{"positions": "rope", "tie_embeddings": true, "grad_clip": 0.5, "schedule": "wsd", "seq_len": 512}
Each number is 128 + 24 x the weight over its row's rms, rounded and kept within 0 to 255. Layers, rows and columns count from 0. Numbers have three digits each. The size before them is the row's rms in percent of the matrix's.

# down: layer 10 MLP down (transposed), 448x160, rms 0.118, rows 393-421, columns 0-159
# gate: layer 10 MLP gate, 448x160, rms 0.197, rows 394-421, columns 0-159
# up: layer 10 MLP up, 448x160, rms 0.214, rows 394-421, columns 0-159
down393 060:116112112137125130117146102107164111142147091149127114156125172112124130138159107126119118137142086083131128147108164124129146162141136118167136091129143165136136114069150130145114128164172123155143090150117145129152092146137106118161110169121138131094138104156133127125141114118123099133130185117168138109095136093146127135133109092137161128137103106134191118103136144098109117119144111124085133149171165166098126120153089131148160138140138118105134177196082138191158139106146152
gate394 097:110157105162101161135115163123115156114128133110114145158115114113117166110123127096129128116180121117076145174131158099099080164128143142150110122097073189093140170141159102141164110120102149128140145184165110119155129150148109121142109136107125152110147120056113146106103145146126117120064117121102149130095153114141094110108135151127099109122142123120076160158101093144171117135116151091144118143138134131119120159115135146117094099125121097123114143140152125148105127145110147
up394 092:115104098063120106149153119152141160183144113128070123102107100117130105081126114113150132133125137114146143147110081110131113122146142144118157144125120081135134141108123116165110152153188097149135167109122200107120121082106116152096110108113103101103115123111155123098132129134153138106135110099186132145154133143138118131136129125146142106126128087121136166166185183112124105100162124133160142134143108138155122125163108152139138118113125150115082116119086136150116161121142096
down394 100:151138143153122087127100112154158127115091095132126102124151156081102082162113165151106170160138135147137138141112091134114116105140160112132128069143155117149109136110144112076133107126146124115166107120134084107083148137134094116155118111141130138132126131190155124130132160093174141156154118137136125097094142139139159114153112092132136096125072106102108127114100131180117141083139106114155124104145102110161150132142104143110120174121118139167133079141128129100177130123096122
gate395 106:139153143101096130152116109117114136113120105154113123164152117153152118116143140148061111124119118112112096137139168152140171124148109135129111138127131143159153115151102085139159096134115123136141126077107171110110142142104082085075148108114129161144098148092161176127145177076180117137161143136121147084136119148142163107151115120148158144137119133094128149109117129107129146149070157137127156155118122172142168126137127138179117108142151129127133105119112156107111173172123147
up395 103:113147143136159162135131131124143107071145117116152153138139168135137144122165129112160088152146133106088131171119086170135127135107141117120182143174137114113133129146126141129124171120109153115124149069124135106119176147131157117189075214148145155110126111147090106126131150151126100110143113107132140120100137106160133155145120168120143129165143132130127109142107120147121140085122106143133113111129123119152129148137058157187135136102119134133130112139145120067103129120116111
down395 102:145098155146097120150123115142143133128183107141148072148122153143110103132137117158126084145096130106099097125151149082181111099152149127161139154155113136141105099161125097181143135099139141152132129134124156122153154130121103142110085144097121152094140128125152158164149140140107107114065149143130183100100120098077137117138098154135142131133128115113144120133130154120130135098172111100131126145128134183136130099100118091151125079162164085157129120132140124160132121121077112
gate396 107:117108097159159166146119099123076125131076187101141139114131101158166111142100146107086129120107137093129123143144101126140120112115109125143139161132118107139151143099076074148136104143152140143120130124046130104135125119162111104153116141121109155110118134157145137127083110136156112140121105081133159091112149174121132124121076138138098084147151150132123093152148087103114163129107116143123135126141080139124125080104144149158126132137132097108093100110149107142131158138091136
up396 109:095087144147095116129156137156154112130090100153137109178085097110129145125123101142123116071131124090134140086120170088108155144148149117096094106107122102162123174104138072110107083138127120121159137148097155137117139181125133152143107132128095105184090140116130133155134086168114147139114169111141097140137144178147154123125104138144170144128108120143171157134093130131108144124133149116147111092119144142117094139112147127127095150146147114098110120155100125105141088131155113
down396 112:135166118105095078086151147129098155153132125119093139130119093108105146079143170066133105125119131129128112093130099099124108104119137102128113117143133145132129119150118086166130128136123112127096150166152171110117109112122155125188132151132137128132144149157144092139145158106125119126052130123100175105129091124124179137113052122109143098144150127100134115153116109095096156124125173130108120141153135146091099095151178122143132115142104129098152124152139140103113114116120103
gate397 080:159169093138137044118152106097149133143123127139170116136140153109152103146104177120151150113091172100116089160119151140171110133068142150156155118176156123129130131109138140113149105124130141146099093110131148125115103127117084133128098092156133122129135117096124133142125089138108137145127148125115081168096126150141122129135154138153157092107125143136178153114125142124130079111125137143129149152108132109135151113114177145079144144162109135093088149123139125092150135105085158
up397 083:128166136159071129131133142115117127125101133164128144129081119143162138147081133132094153091105137128106160119126131171138160123102153181118149116104126118105132091151166146137115108101147140138149109138100095112094142130131137127155106153108112134111125096120106114149166146069132117150107114128147123110153154101110150111123109138176143094117130093173162140130129122116090115142147147106112091116140122134106137093128086135152075180141153124131126144145146151137225151098143151
down397 081:130122150122133142145129155141101125108096113141117124072143114108097123111165127069122098134128153127144163157164114104135106133148131145102119161146151102133116121155081121134138116112097136134137167107149118161120162131132100142120091142118095123149132175182113090129123132157118101110164117155096101145138129201121112156123167156111123118133144131122131139153127108131133095173078100081141151157100134117169116138078163122131111141100126092164135070130136155119096105090139096
gate398 105:140120099126143114125128140113136153132178124179106165141152140112119103099103089152122133139100144126140115126108103114116160119119111173092110128125140131129137108165139117077148109146120108131110128118124133177155156107082139089105164119109110115087142136113121131169153139107160158129071145096148123155121107134119140133126131158108157163112083142123176100161114136149112114116141197126123086139165172089139120178099152128133141152113113148122139170150101151146080148117171152
up398 106:123099118117133101095099162143112127104145127122131125099072112130163113112109161139114127097110145149110130115129108119085144129106109165159152141115159148130159109089106105152165124151084145124130166115193179130135087108076143127101109129133140099121140152148100112080115149143123156144094131121132164128122106127133109088104140155160135169135142098133115129120146108181117128140145131139139133108125086164125163184093134136089123093131152152161165128098123063132141124105141150
down398 111:118105092106147130203118150122125157157105118114127112156141104119175078207110123134161119120109177110150130133124149145124095136154163126146154114124106146152113099133076107168118146154107129106130080115138137155153107132147129117150181167119136122138141131177106170129105130127136162112117134152104130099144114110115160091112158111104131137129143087173155130122166150108127060123139176136139147107123111139171134134112105110116117122144141144103159163116141127141114129109110142
gate399 089:150110127188105148133114099168113100080061186156120126110089148122127147135137138175148092129103135088132145135111151145119128113142161105094152126136115101165092128133117126137137107143128131093083122131127138144131125189152117083126092139123141120124143130140120110126096167127124082171187152119102127140109162160175120119104125109176082123100104117105142154106143139146117156122138146128135163150124144121134146133143153157154147138087129094119127149130133165175149123110148116
up399 091:093165105143131141140182152156124099142134152156157111112141124122141154120104165143144107143122106133173109119143144128125100116119166121147164126154111147126143125151142174116092109153103146128133095135212121143107111156135122074150189132096140081137127145105139152112138145081125088113089138171120119156151165141098112137126110155156110122141062113128146071135133137146096153121120163136163111133150123147137093099147162100122130104138129113142111128143155126111099139127096157
down399 084:160143133116150109110164154138094126167107108144088138127119108112107131071130112108105141105101108113124110122115154133135094133121144170134112106121148128139135122112131080124133079118133114114094098078140153169171164162108150142107124134110092135140153143163149149129125139147134139144147140101142159159110122159116143129119116099129151094186123114104154174144112180148144128161129080138131165154092154096106114050127138108112113132142105150134124104114109149116089115089134072
gate400 095:118135120140184144113168126097116156109127168152106157139075136085154143147099120129107138124148150111122174152128096115117123150132158096093126123159102096152107115108145175126132132097114130140150117102091139148083152127118149128162157118124130133125106166133111130102185116125128100135097136133117153142161069125148161111103162104146130151073163102149158114115124104087194132179134083145138110106141110120108164130144123118118124134134126119101148083113113106157140123159144100
up400 090:103087156081187132142120136093107142128114117101126110134138129166146147098153130170086160066120122113117137112138131126117098163124142148081140134121128153079094114133152158118120117124081107150134109173148153120137125133083082129082141124132120109114128142147152124127119084113134089153148160143107150138111180098124154108166116156123098100101163131134140142139148116126111141092143139140124100076112129091114119130073140140138112121120173122113155103127124096107110138149188140
down400 098:139129097134072109113104146127140140135118108141117115117152133134085126158118117119144122101126106174125128125134104119171107119157136143131154170144158112170148110142104089134134135148148156102106160119128125108158102136112122119116103158143133125150099113109145116152122157088172135129182150116169153125122117117162074095112152122116152129165145105183093107115156125143136139148158156082174121170092139122140142151149136159110140150089041117115154120138177116150123145118128089
gate401 100:133095096109103151101131114141122142125122136143120133144154142145105091077106143111116122132153198102100131134122130132134182169149096120100127178164137157095144123137118110129104136139072095114121141132102129108099096157118137160100126091174149132104149147125190155128108128094131142157147122129139130135117108132128104121161096125139143102121152107191151134147120125132114096076114145104123156168089141160142130109130098092070091120100085121130126147141128148146140138116107081
up401 101:107105101154100084123089129111120135144146123105118156128173096151130146121099111096120135138158078146160158161144110159112162124084064102115117153108119081132111122096109138178129138109123151156137167116131109147095159128129169152095057155117096119200118119112081147139135107133158125107137111115156097131169151101125156131117164145156138140132140121098127135125149101123115149150140123135125102133126133105120129160135099091146124147137152140139117167133144095162131095164113109
down401 103:074162169154098119141117149124153162092189097115109155105115143154123129158093151079194111115101096130144169154111138116076156083088122093110117122115115104134139162138147140122147113119146127114122136135096125110137134102102150037102100144094124155139109145128118155127128128136143079144145120137120127150141105126092119126122098105128115151098112116122136142103111147104163146137068131156119120112152122104113112140159169142142147097111137125136156153158123131139165124127134114
gate402 106:125139135165129116131125097112144153143075101164121116114126134118186102093134146135118143113120108105119110121097085132132148125131138125112161100145110096111139098154136136097139151110138133112166148162129113143067123103118110131114131112116125125126116078146094160100194089108119108168126106152134142160131134118119112142123148112141098123217141116148160101107142101119075107141096104102136138135161138125108114101164141132153106152110088156117132181130121123122085185117152152
up402 111:156108152175119090113140142114122158134133140094129124104112124161163196113121109104147104129140119122130103066133145114128147111145135152119143119155148151141108133102138098133186140098079142102166136154116156087142126136130087129133137104132110129170155166118141133115148107180122125104086105077132100169106132147114181112117121129148155145170176124128152156175168169119120167087125113113149130119139178144142108132100126123141141121114123131101112136109119146127104098144094146
down402 108:134132084123160087141106153112083173132110174123163086145063123106141115061123113136128083138144115125111144076133142135102135137149091135146121106102163162134122132095119115108083119116128129107104131113143139075146078159093145144169117115131101110112136135095119126099173131113104139127135119135097133156201119159132155115132141156167119090146115143169135116152136111131099148146134118103122137109128145130152121114132170131131133073140135144117140145123116119120178092116147124
gate403 101:151128149116107137168121095166120164139103090131173079127145140113126133128135108138093062139135075130132095144111080119167117102109117124119163141106139096097108158157117119117136142124110076143110145161100091101115196133121095116147127129152153135131133107161144142150112158134109123145166096149147118128122143122123101060121143154152125132165133166146105157141133145123129113115127103156085125163083164116122122153112144116147152134134103087123148135131155185133104110116101120
up403 106:110106156104122135124150122102081143157124153116117155142096126146137108154158103149154144137142051145160156112102093120123161099119125162174130137132115158106118091184123115109136099129131132098124071119132138159145123139147121129119134125112152142116167095150157136098102114095089123125106095108123145147134111173102097120146120126123111137106127160064113106148081129122115121103161115117131178067141161127163140137141089121084121096156093121135139149157104113116145094128127145
down403 103:133094146114112135076153140122075170145133119105186135146126104105136138157110128122137109149122081127123106105127099100143132150118121151142102170156139133091099141141134040147129139096130147127155123120161141150144060127142128169182106126140127150176117144162174129095132127140127127150113132063147146117109131132096113137094107115135112109144137109176161106104138111140109124175192119131151111131152116163146142129160140128140107124127104163117132105106128138105136128120142137
gate404 080:135114133083144125103129138142110154131096155075060109133144120125161127118119137164152135160083090137127127124164116155117089122110125115123117130123150135155150133125109166095113150124154150137120158078114146113173144087095132113128144097113082119095161171088131153150105137095112119148128112101113095161118143124084136117119155175137113186121123131156126145119117180147164102137110116193124065109134135113127135115105171115112152105133096131120121116101145111105128145111123140
up404 082:132113084162113139138121152127137158118153139124088127141111082099134084144111132107127147147117119127158109119159121128163189107096099152082119106153153131073092149119157173116136113112122128090137111132095133128146106153142155110068097105117125114137118103145141140173144106116108135111144083125142156055137123122109115177156138103149152119116149158148127100104117141133129115113136122143125122154126076130149148158056142099172121120087117163153154126123115108152115133119146117
down404 072:161124185126102121098100147134106151127142143119112116102126116152142145110143067116143140109144152156104117136160130099141114091104131157145117142139122155084122091155083132130143126098113147105140101106137128158160131091136127124121117127143114131146118178130096123101131114120150126154150095114125121185145138185090114128110150169157070133128167146144090136141109115163141130145118079097108139143083147104178130156158135129108111114081130143149093106101153148090081137143111092
gate405 085:074125100110157101133091106085109090154119109120144120178106130125174105138130096162099110137102138148111103141125116103122163136124110156095083076078102117110140174136114094127112153155125127116133087086128104154106138139134120121146128143098106154105121130133126134162147108138133126177158109085086096102135094153163118186147138143124151097141095129146139143159122120126130131135161113124175119150129138116145103095121145117116126106142120173103149174142113104146135116094087156
up405 086:127157106062133140175108090129139113088120104141134140152116138141139136137112092107126152127111136153140121167108157114107142132125122145140134116112097114104125126158132119137118141165159094142119152096152129138159115148130108127107149168126098128094148162144110104091139075167107083119134164108115135139105112165083132114123132157136144137105087104075143146120144105083098101118159136112124135141172122143190084133123148090110146108143156125096147125133080115174150146067155121
down405 087:142120169147128102090147116137161114156126106142135139132124087145135115123137099155155147132139157173104105113174140118134129094124133158116096131149122134133118131128139118132178146128112120075102132114114162191128130138111108157105143130147179133156122114152128121121150159153149088130089056111122096157147145141129130144086180142155152141107089140182068103144133145136138136160136106107162122169104137153119136134124092139104090134122125121146144117112131132082123085158103079
gate406 109:113136119155129159168155106117115188095101110128141128100121165148150121174167109151165131124104132103113141164147142125116105108188115085128141137138116158121133113142127102131212079126125128096146142123112168150108095119101100107149139142147125121142098151152109110153130151110122161135127127092125132130188131131107123127151137107158159093103149092115077111096107128160154118151124145113161128117134130153148097141142121095102136147180120117162105117176097120141165110120129103
up406 109:148114159135108118146141118162159080158145114161104163134118116152176109130153124103118129130123134129087115125121156073145112196107146135139091106155107159124126118113121071166117151096103093068129116139141159073122111123143129126146146086145153111122151105148141078106125127123128162122177131133119158143106132132147134112124128098098142166118101101133138099162088092134106162129108165156149128099120133106082141157147114083128146124094125096107115120148162128104094135123106130
down406 114:131149166124133119088112090116098162153126122118143130112145117134074153163131116143144120150133102126086132127143120132154106137155093125159165137156097148115129109153127192129120155052129150112101134140154165159106173144147110094120135111101147143159178121136181122153120103169099126129105146118152131091102102142102138137157082114129104124164126140170161125145142135130144152104137109090143140116143118159124161128163140132126122153145091152120134116116102118175129061156134107
gate407 102:129179083144150104121161128140127150167165125101118141113132144131161081144151164152076140090116112106112099118138135120161117093129141146139146117128090118151119131132104120126211118131120087119107135136131107129143149139128150147107169150128113145127179131126157122106147108143158127120068088132117184125155088122075111071064115090125101138133139140127112090131107164108138140121125135127137142166125113140108116195133159120164124122143115147116119128124140109130126108133146151
up407 093:140147094093112147143119111149131120106134116159175118129088143084077123132142137139133121113118122100163120119177101117099153124172128105120150111148082101130105141136134154108087128128112134073134137101086172136139141164122132114134142133114099135098080131136089165111167100114109152109130124151153109128125141157159113120160128147145092109104110132170178099141106132148145139109092092142134118107129109138149095159121141120105111179200134139145143105166092112152140164130109165
down407 100:129093126105109112104098116143128127088081103128149151170117132133169168150116136104158097139120127117094145152138135144175130116103154181127144120107133154132119106150196085118093101112137107134135130119114128113128107154072139134133135121148150113138147122120110118142117136125102137177113179096174164137141152176099059129138115152125140132167097165177126143132147128098130129128161088115150114115128137112104176115126128098149093142109090082124084125099129131137109099133125136
gate408 100:119117087134141111137129161137105128124122157090087120136112144116147134128116143133140128135173125097124120117092134153108159110100113116121128118139118106157145133107150149100118118112127136141138168143129145129129089146154143112184139127135119109125112128140148169119131114033098113115122111111102147141103146136143130168064109156149192138073112124164137150140097109115105132114132133145139169125152124147153100100128148094174116105118175101130128134198158122144057135127113093
up408 088:144089118125118156134142125147134130109078117128110087168129150128105118142144100131130105121086110137118132085129120115127115086078161164145134112168118133130146114096127169107108090125093130120101148173120140054137142106144109141202127147119154150154166103111147196153145068153093109141118137121123127094147144164130136122161107107133157107125123103116082164129140142127101133147158166101116137117108123135139147123146139140107123152135146125151175151120146135108108121098092092
down408 095:099112094114111078144092101158122119151128129151147093111150104130088130104105114104128114114120168127098093144142157110139128118133116146098131168149115131128118166103084127128141124109127140137078148095106149134105161187145157142153108126151137145112158201135119106154139139145139139154155085127136126143116136127143114141159137116117101129157158146143108180138061121102104103138127114120127139142132201119078094107112157087114092108105145112155093121165123163118107144117132111
gate409 092:153136151106094124113104123159128167124130108102138158123129184128140115124125078098115113106100098141156153131113115135136149139143139170143109098125121127146152144140150096139129107110150071129128106136090206071163188155095117117148151131124121132148098157170132148122152110118145119122141136102137119156104139178095178120160124119139134144096146105137130099135104132128137084129122147112119111083107156067135131115133114109182126129162144106114158147134132136119114160109137074
up409 085:099138092083177122168133121150126144119087097119112129100152141152131154143129164110096116099127108108125094137111102152115130106123127112122118112103125137139127129075117113152124128153132138125161135110149144133120077135137101162149083158115133134189112142123110080120118107160125078118116095123140153100116156120146165097097088120141133140133144119106100139117140172117171139114050125112133150174112179134133140164086135114103138150109104142119127126112173099119111155173087125
down409 093:095143109111094108138145164118169121098117120126151100121104112124131133133137159096118101068150141096150143119113153145176108155127115157096105116120078142136141141128155154147163137129118147178105156091139106099162105132141151126139120106158139145084139121126127108213110099118120118108123122147095131136125155090156116103133107080121089127122125088145124126116099130124119124147110127117082117114113103176093149092087106107073166114171131147099140097130117115162152121114131146
gate410 099:125128088091119142143170143112064091141136130144153123141105144150121144127155158137154160120152147154121125127181122123143121103125140152109151145119133124116151164138112125136116134136123082102109083130098126091094169116113141109166179128101157169134113143139117150127109158153124199102091142152102133121138144129137130139086142142118144108102195129110152124095132130073102126127124139149118064083142145135122135115105159144112152171149122120110095120117082149157142122155113159
up410 094:095140116117132110114134160092086147103107128159144080118143099092100138154108116098136087151141162128153109166150075135170101102138147147146126150120153137118150125118141121151114155079131102152093122123121124112152122136155110095146117144089132114150131110134150134113104154132100179137078123088142129130149146100127122092096129147136165143092161144095127142113161147073118091119110124077130109113126104124109139120113112072122138167125086173120127129154079152140153163150160123
down410 100:145140115076124140142190086120117125100098138130120126125126120153096126147113104122156163101111148137155098108122138126096114094143187142167163140148094128126114103168104175157124136101122095103164111147135120129131166136094121156119132089131115127114129103137105091121144131125140104123198147158100094133146140212117157123102133126143114110108176176134157112166132093102145120121101136126118130150096124090148110137114120177108125115141123148103083130136107123115127119144093138
gate411 104:104138123152122138151128122123115087111095158145141149124122118108136152157123133132155165161078169130117107142112114056142102179113159163096170122115171138116096130104100096155135119124137139078176136158124118128142115117126116118155130090150193077121117106109139131160117107146137159127149094133116140169138162109112132101126140109136126168166129107113081076122137130141172078167134119148146089139137137104146152156122115129130120103158115090107136130113127123138108132140113083
up411 110:137116069141121091084102144163110140143103157116152139151135097106110091126082111093123180146054170108132092116147132096172139163114132155155176149150180137118108103130141090148084165121135125104121172114142118145109152111102124129148125111122118112120136140133144098129131129130094123111141147158116131127144153106120135156139095099109120098153146124172114068149139138159106117115128098133117158102128131124114159124132151098154123130116160134157120138125122173146167155154102092
down411 102:130157115107147105134136115151122112154137153145101145136137101113132145147069168136165086128154144182127160161157145148139123111116102099165122143139096147129079187136110154120144132120144136109120132148152184088147097108143166100132170090102138132091097151143114139131125100121122152098169157100136123150123127186126116131103138152144128161150165143119138160139151162133155116139119105122093134095073143154144176127134125125182118130121108134143155118123167131102129149138156168
gate412 106:109129134137138117113111155083119128156147121177122127159094126124138140131108130131127146113083143065132163144118117146137148120114145154146180096155153193127137196108157119125162125105106158115197139143097086129152136116161113128118116117156147115136134115080088142148145135087151126171129082111151153126150114125122127126168098139148094146107151140141114155104144125142160135093105112127103166111160107111169114134149130083120152122127130155176099117131106155140158118130109116
up412 100:102134130108121171133145149172148094125082166112137144083138162121060092170125156136138159118147144184110153122122137144131094099136147138125101101111137134144121138123128147139161112135148146144133131105154168114116161146104113127148153146164090160079116148150077095077099104142141118142100137134083127103075109153122101146119076150172118129155131107143139121135105108134125133113123106131082144123141096083128102104115152150141124134138128130113149122100080152160156122147122104
down412 106:130111135128188107122121132107128114124141106141192139136115106131098174134081156164126092173126126122087129096120133086100098134129105122173111140147137079139128143100113116138133113134136153110107104167134129125091147170148115138135150128103148179139105143123095104117141121152142096116174118142167115123116088171134115174138130142162145131123155131156137106170098100159085151132176129167184171127128076111128142127122130145132129118122125102161112108125141151098171115115150121
gate413 124:124149159111087173144093150151110127099116151180109108127120078116146110104100117156103151102126090142138131107141135166101109120129121119113120156083124132149124097138117161127137115096141148118161162085139166097136152128086111135083152105124132084134134171132113160146118110151094132118224108133092124130129119161130124127103105157127101145099147116135100130121087123133114125105104143123154139122130111099140093129082141136136171142135126133165116111067142156136103163153115103
up413 126:145109166141086140128135124144100143098121152141091103119120118124137111134138153157117176097152120140157122132114123148160167086150101122096106176123131137157123117115162129089124107070102133116155165090117149117115151139085095141132140092088145081169107163136150156150126083123102153119200115124115113121150136165136080153143117137111121129112169127149083141108119137110132122141097162125161160137085111110152093112111158135101179139129117126131120132095141159137095151120114130
down413 073:108140113111104117077115137128137127137106109128119135067141111121123106090146139141121135149101156154141138130115120116104111133132147138086150173110131128085135119135117117148144131147108163121091124112117134154122123124120159145125160074124107110148140133098080133154121155108106139131255114128114121123121106174146117110129138131107109125155170144112098114135113140135112106180110123131156131116086165098140112094103157143136125109105120137151123109105151124136097156143161127
gate414 102:119153131135090168159130073113132140128129127139109098127147096158128119172127104136093109104114154124142115140093092072153131123130134131167131137132083157130153134131130132098082144154129165143134124132109141113119185133155125123122165121127142077117127158142106132122122162115130100162157129117109144136145105125097137098119132106185146087091112098146069152055127129108092085157095108128123165125159140140138133126132155141158152165128136118141091098104082154129130130149123092
up414 104:137154131136121136123134112132124126102146107135125038121152129162102148122120169148080139125150148125150153136134079162128157120127056162106086164136142126113098149097129112082144093149119182110148158159099134122086154113123127123134139109137124130135100110143106086114120142116153153116097130108123145143175148118115119092169127128139148120121182130110103127079147129150090117176127073108112118114144137085120108154144153134128149142141153101135082106124129133130137137162153113
down414 102:113131102174092110125167173125159105114128123113137167114187119153144168134137130150099151102109148121114119158136149149099161130113111176091098146101174085140161111097152103149146121075118135140192132134125160129137091098105143160136148096116124104139132136125166137123094096150130070154145139140122102129130119153125105125121107132160135123170153179122106116150113139129124128178118148109157130192135138160103120124149115115131111119139151105113109109094118113131136114178143116
gate415 099:139140159101124117127133100096134111116105199100164142133119137107149114097153119214124144146119088129070160136144117096118098114114148111113127146121147113108155177125104102088155111159091126122071116129098137124101122154145158169158116107155083141124116121115130146128131137091143096121126142124090178120112134130100118157144163107121126109138121126063156120108176141114131153101120159119103147115151125118112120099115155157153124156115158148154119101102135112165143110130112118
up415 103:103128132133099145142120115094157116144151091089139136140138155121095132121102087089111113105132155104169132113126153156153119164100127125123125107135118150158084139117107153130116130112110084097155135137153137118139183081133097106087122126138118139117144117165127147125096191068134131131143112112113122142125123105141142092134129134128160181083140133159085147175153126129115138117140108124100104179130167130147148119123086124140078087149115182139113083135102115147169146118098139
down415 099:166115140092152127145102087133143141119151139178132160134060142108128125112091173143116081135136177089129150134111125103058127136103129106160186114126170094167106150132127098097176149147129086112124114147127102120095134127129100146127115126110097130108167124133154104105116104123124147149160163116138148130117140112101116133125102148068123138128126149134138126134156140167140117064150102139137133140142165135110112093106153110149131145106116129141170121113116123152133112075144146
gate416 105:151137100111102104165115118135113114082137128113113117152145131146125130176114143168156141133120127161122094187164154134135152125131101130117124124130123150137138145158145120110103147124162157169159096111140090154140131159092107109134072142163124114135118119159202148178159133134170144098136109144096187102172123124127118120141110147125104150112156136151133135132105151153101135116130170106100171154126124098149110123150122138099113145109128161063106139131146195119138117149116129
up416 101:140101123133134142146081131147142133126174156142131129142118123111139140099123162137085109142099126112100133075131133141100129113147144175150114151138128139121131096082147080160103109107096103087127105098105123133114105137120125186161104130115108151096121113158138118098043125096129127161109086160112121155127111141123120128103104163136120120077100133144072131139116125075140124096128117089141135141102130106096120100097168135119077122136087132155159156155102121117144135158128120
down416 100:159168188117125074086127125103112106146120136106172137156118092134144127133076129159121093076107125113124129098120137106131131131134142131095176115143141155103137122105121089141149174143170143163112125138080114114101114135170100100119122150132141082154127128122132146150142115090130185093094126120108122133149092123153119144115112104141152128138121130141125148107110079152093102133119105162128089102134116104101106164092077114142125118131126151138133132110079115076127169109118125
gate417 103:129101124106144099138126155158137129110081144124148141148096154175140165169123128095150150149111127100176152172108108072143122138143122102096168166146133177151124132128120128145126129152078086128148128125170122094112159129135163124140132144152119128097133109141103129172143161148153170128105116123121126159158084126142114166122126096121133124120157134146123117141093125136129167123084113141120099112148119141111090105099122116142155129050100118110098136140089090111139125181110101
up417 108:123110099108160143165122167165133139112083153191136118113141145098150100123079121128124137111129145128127078109140126137107097115167129096106169184164124136172143158133151103116157142123085131108131142134141134134140154174145130138157134170106141157117160116126124114174149153177121120127139119151152106128145110090110144124104135087133107109155131098117121077146125159138139145164120157154122148093152135163135150114158131122183088112157128102115126160148115187120140149131108151
down417 109:155107097142153135111118159132108139146062145151102100125129156149198159098111159152121160131142136142129133133139121109097125124146115102143177127161153157128142160123147106151111121112125127119153138130132120148109139125143137045100119098139094144140147135114075083120151132152163143183097107148103153113135119132114088121164114139145173131146116125172121102143136114145139153178128136125089115149151115085111133111095157117145117175115130122085090131126108108104101166154132128
gate418 107:155087108118141145132176150122134106095106165125131132172094140104164071107119110096110129127156121034127100110137116146124183114112150129138166142138107144129103135116131099098089128109092157136117150081095132117118133147098122072166140111123104113115148157104144129117097130105094119120139133172121151121143142124101113108111111135147156104125130154121154078076125132121136141129144115091108104156130133121130125143132122148174170124125144140118156146165148161088126091146156115
up418 108:125124102120133156114146101117145128115128154127105079184131111092148122138101084121116092128112165056134150142109142133145130108163129150156151105078097118123104156069117109145138121141122125160143157175127122168118160122155169166139173135098146144085105151109142131091104133101117095109115126129093111170118133135142113132181130113146164132121129149145121161147155117099123145154119139108121109137158147080169080165097129111112151103140140112099161161137108127110143128150120125
down418 109:110130131097129134123160128136118122125099127113150147119146128126166108140101129129135121128136135163168113126121132155115168166151153125101202148117129139135136130131154137133166109141107135107168160095085123097151139132108091121143122105115138144130091124130154088133114111101103093132131144185154159108158187158148114158124162106145138136138130160146147112095184097157146109130132140107129119118137127109121107160093150168134133098129107065171165079113117064106088120158128113
gate419 095:161118132138127108093158106146152120139120111174106110167147110120112073106090109164128118141130164125114145126143095146160158112131141107089106134137136180130104102145117095152139136167140124125094107102134112130093161152151159095112163201122108130130176157117127117160142108154148078100128125118118106116143125107108132132091128122136102117149127162112109138165101108112106121152121155167116116097099094143150115105121100163161149151172117066116153128120141144147169100113091119
up419 094:127148111150134133165084109121139125143149176120128132121094141108113127134154140121132167111113091156126131132110134136093127144065099157168122102134107117101127120070074163136159152111110149109147098100086129125159135154110096156159157097106145117110089144099117169108146136146138100136157154162136122158095120128098106106109171161116106153090133116137135187134119102125149096134075134065130113174129165115142144138110136142136134121102101134155136160119098140120098122154113122
down419 096:144120113153148133123137138137131160079097098150163128105059136149123143184100155100163164123105126129136074129136116155128123127147125114152126133131124131113130125115126109104122111139134123124132116139100168074165103120148138129168102104133133076096097078120126092123123097097130132153160122087139078132151108144089153142121106142137124168140095123101142105124122141149094149116050094124143119117112146148122142095092125112142122119160104137147097107128122105144141183102173158
gate420 093:148146146138133136115135120089105145163129159114119115109140115106113126141134082169135145134093163108175134115104105159136124128076165140115092125131146129148172154158158101146091103129119135139132178113133162135122096131097152130133122106103144150122118202110133135137134090108214132162134164143149109113128157140165154103119119126099137145091097120085140135153139075124135137130136158123130099118104182189134134079131114120136157128114124111171119134114117113091111135127119127
up420 089:123097147131177121114161105146119133094085092114155114193136104125167102076159107100172154166126133168111152160117114145111112120158100107154140125098094129154123120099094167124134151127108132106107118106086147094091132145132108113177110148096116122142121126102161126131121146118073135101141184123116067102129128097114140112129128149138129081128138159154108109134115165149123114102116146125111136108131151113166126125109173154089130133119110118125092138118128161106133173115143143
down420 090:113115144137122137111148136135105135168158152140113159117139134134091176129124105159108141115124112061157139084117160113139085106113147144110133164128150158153125102143145104147110118118130116115135149125143115159126100138144153157139128122106106136100141117183158101145155115160158115147166145094113170131064089174132156163119154090136113137123163105133145155136088104101137111165115125127073143143147139141136099154143103137155183130106151098157130143150069140126109093162131117
gate421 099:085130149125110132078131119106117141122140140158118164147136149148102107153176114115125167113138162102141120135101119193073155100116102153123146132147139117137100181102103159088115114125136116120146128120137158187178136119101125127094113127152140113110105135120153146112118102140115134164101092108132121129131103080147171122129110129171128125104086135147104166133072133140092131131090111076099141127156135167157107135160118168127124130104143131129170152122106091117139141154096115
up421 103:125131135161126140106137124116091103103086104128141128133143100126177104140126108166143130110135109061150138118101149133107139089084144094146126161109141152157163146116109147123145116130123143098154152131134164105170122128127122159081147150137074127153170098120099120113147108130152127157138126117153157132096133153136127132126105152088142119190155107075103140156120076154123125136105092116121117174125102117131103133124089153163177135084132090128160139146127132158118131145111181
down421 106:135130106118098098127137141114112137118128139120116132140144121122130155120110116118112115074162113148103165113087162096139114111116072133108136072112169156116159166133120129106172119120118131129132115088107164115156144150099149095133083137130139151170127118134157155132127137139170133095086162125170153140157102126118137146120161134095113142128148138126155116102103064121125160094160126175128121115148149164075132126183154133165133158150125092111150157111146132139107184155103109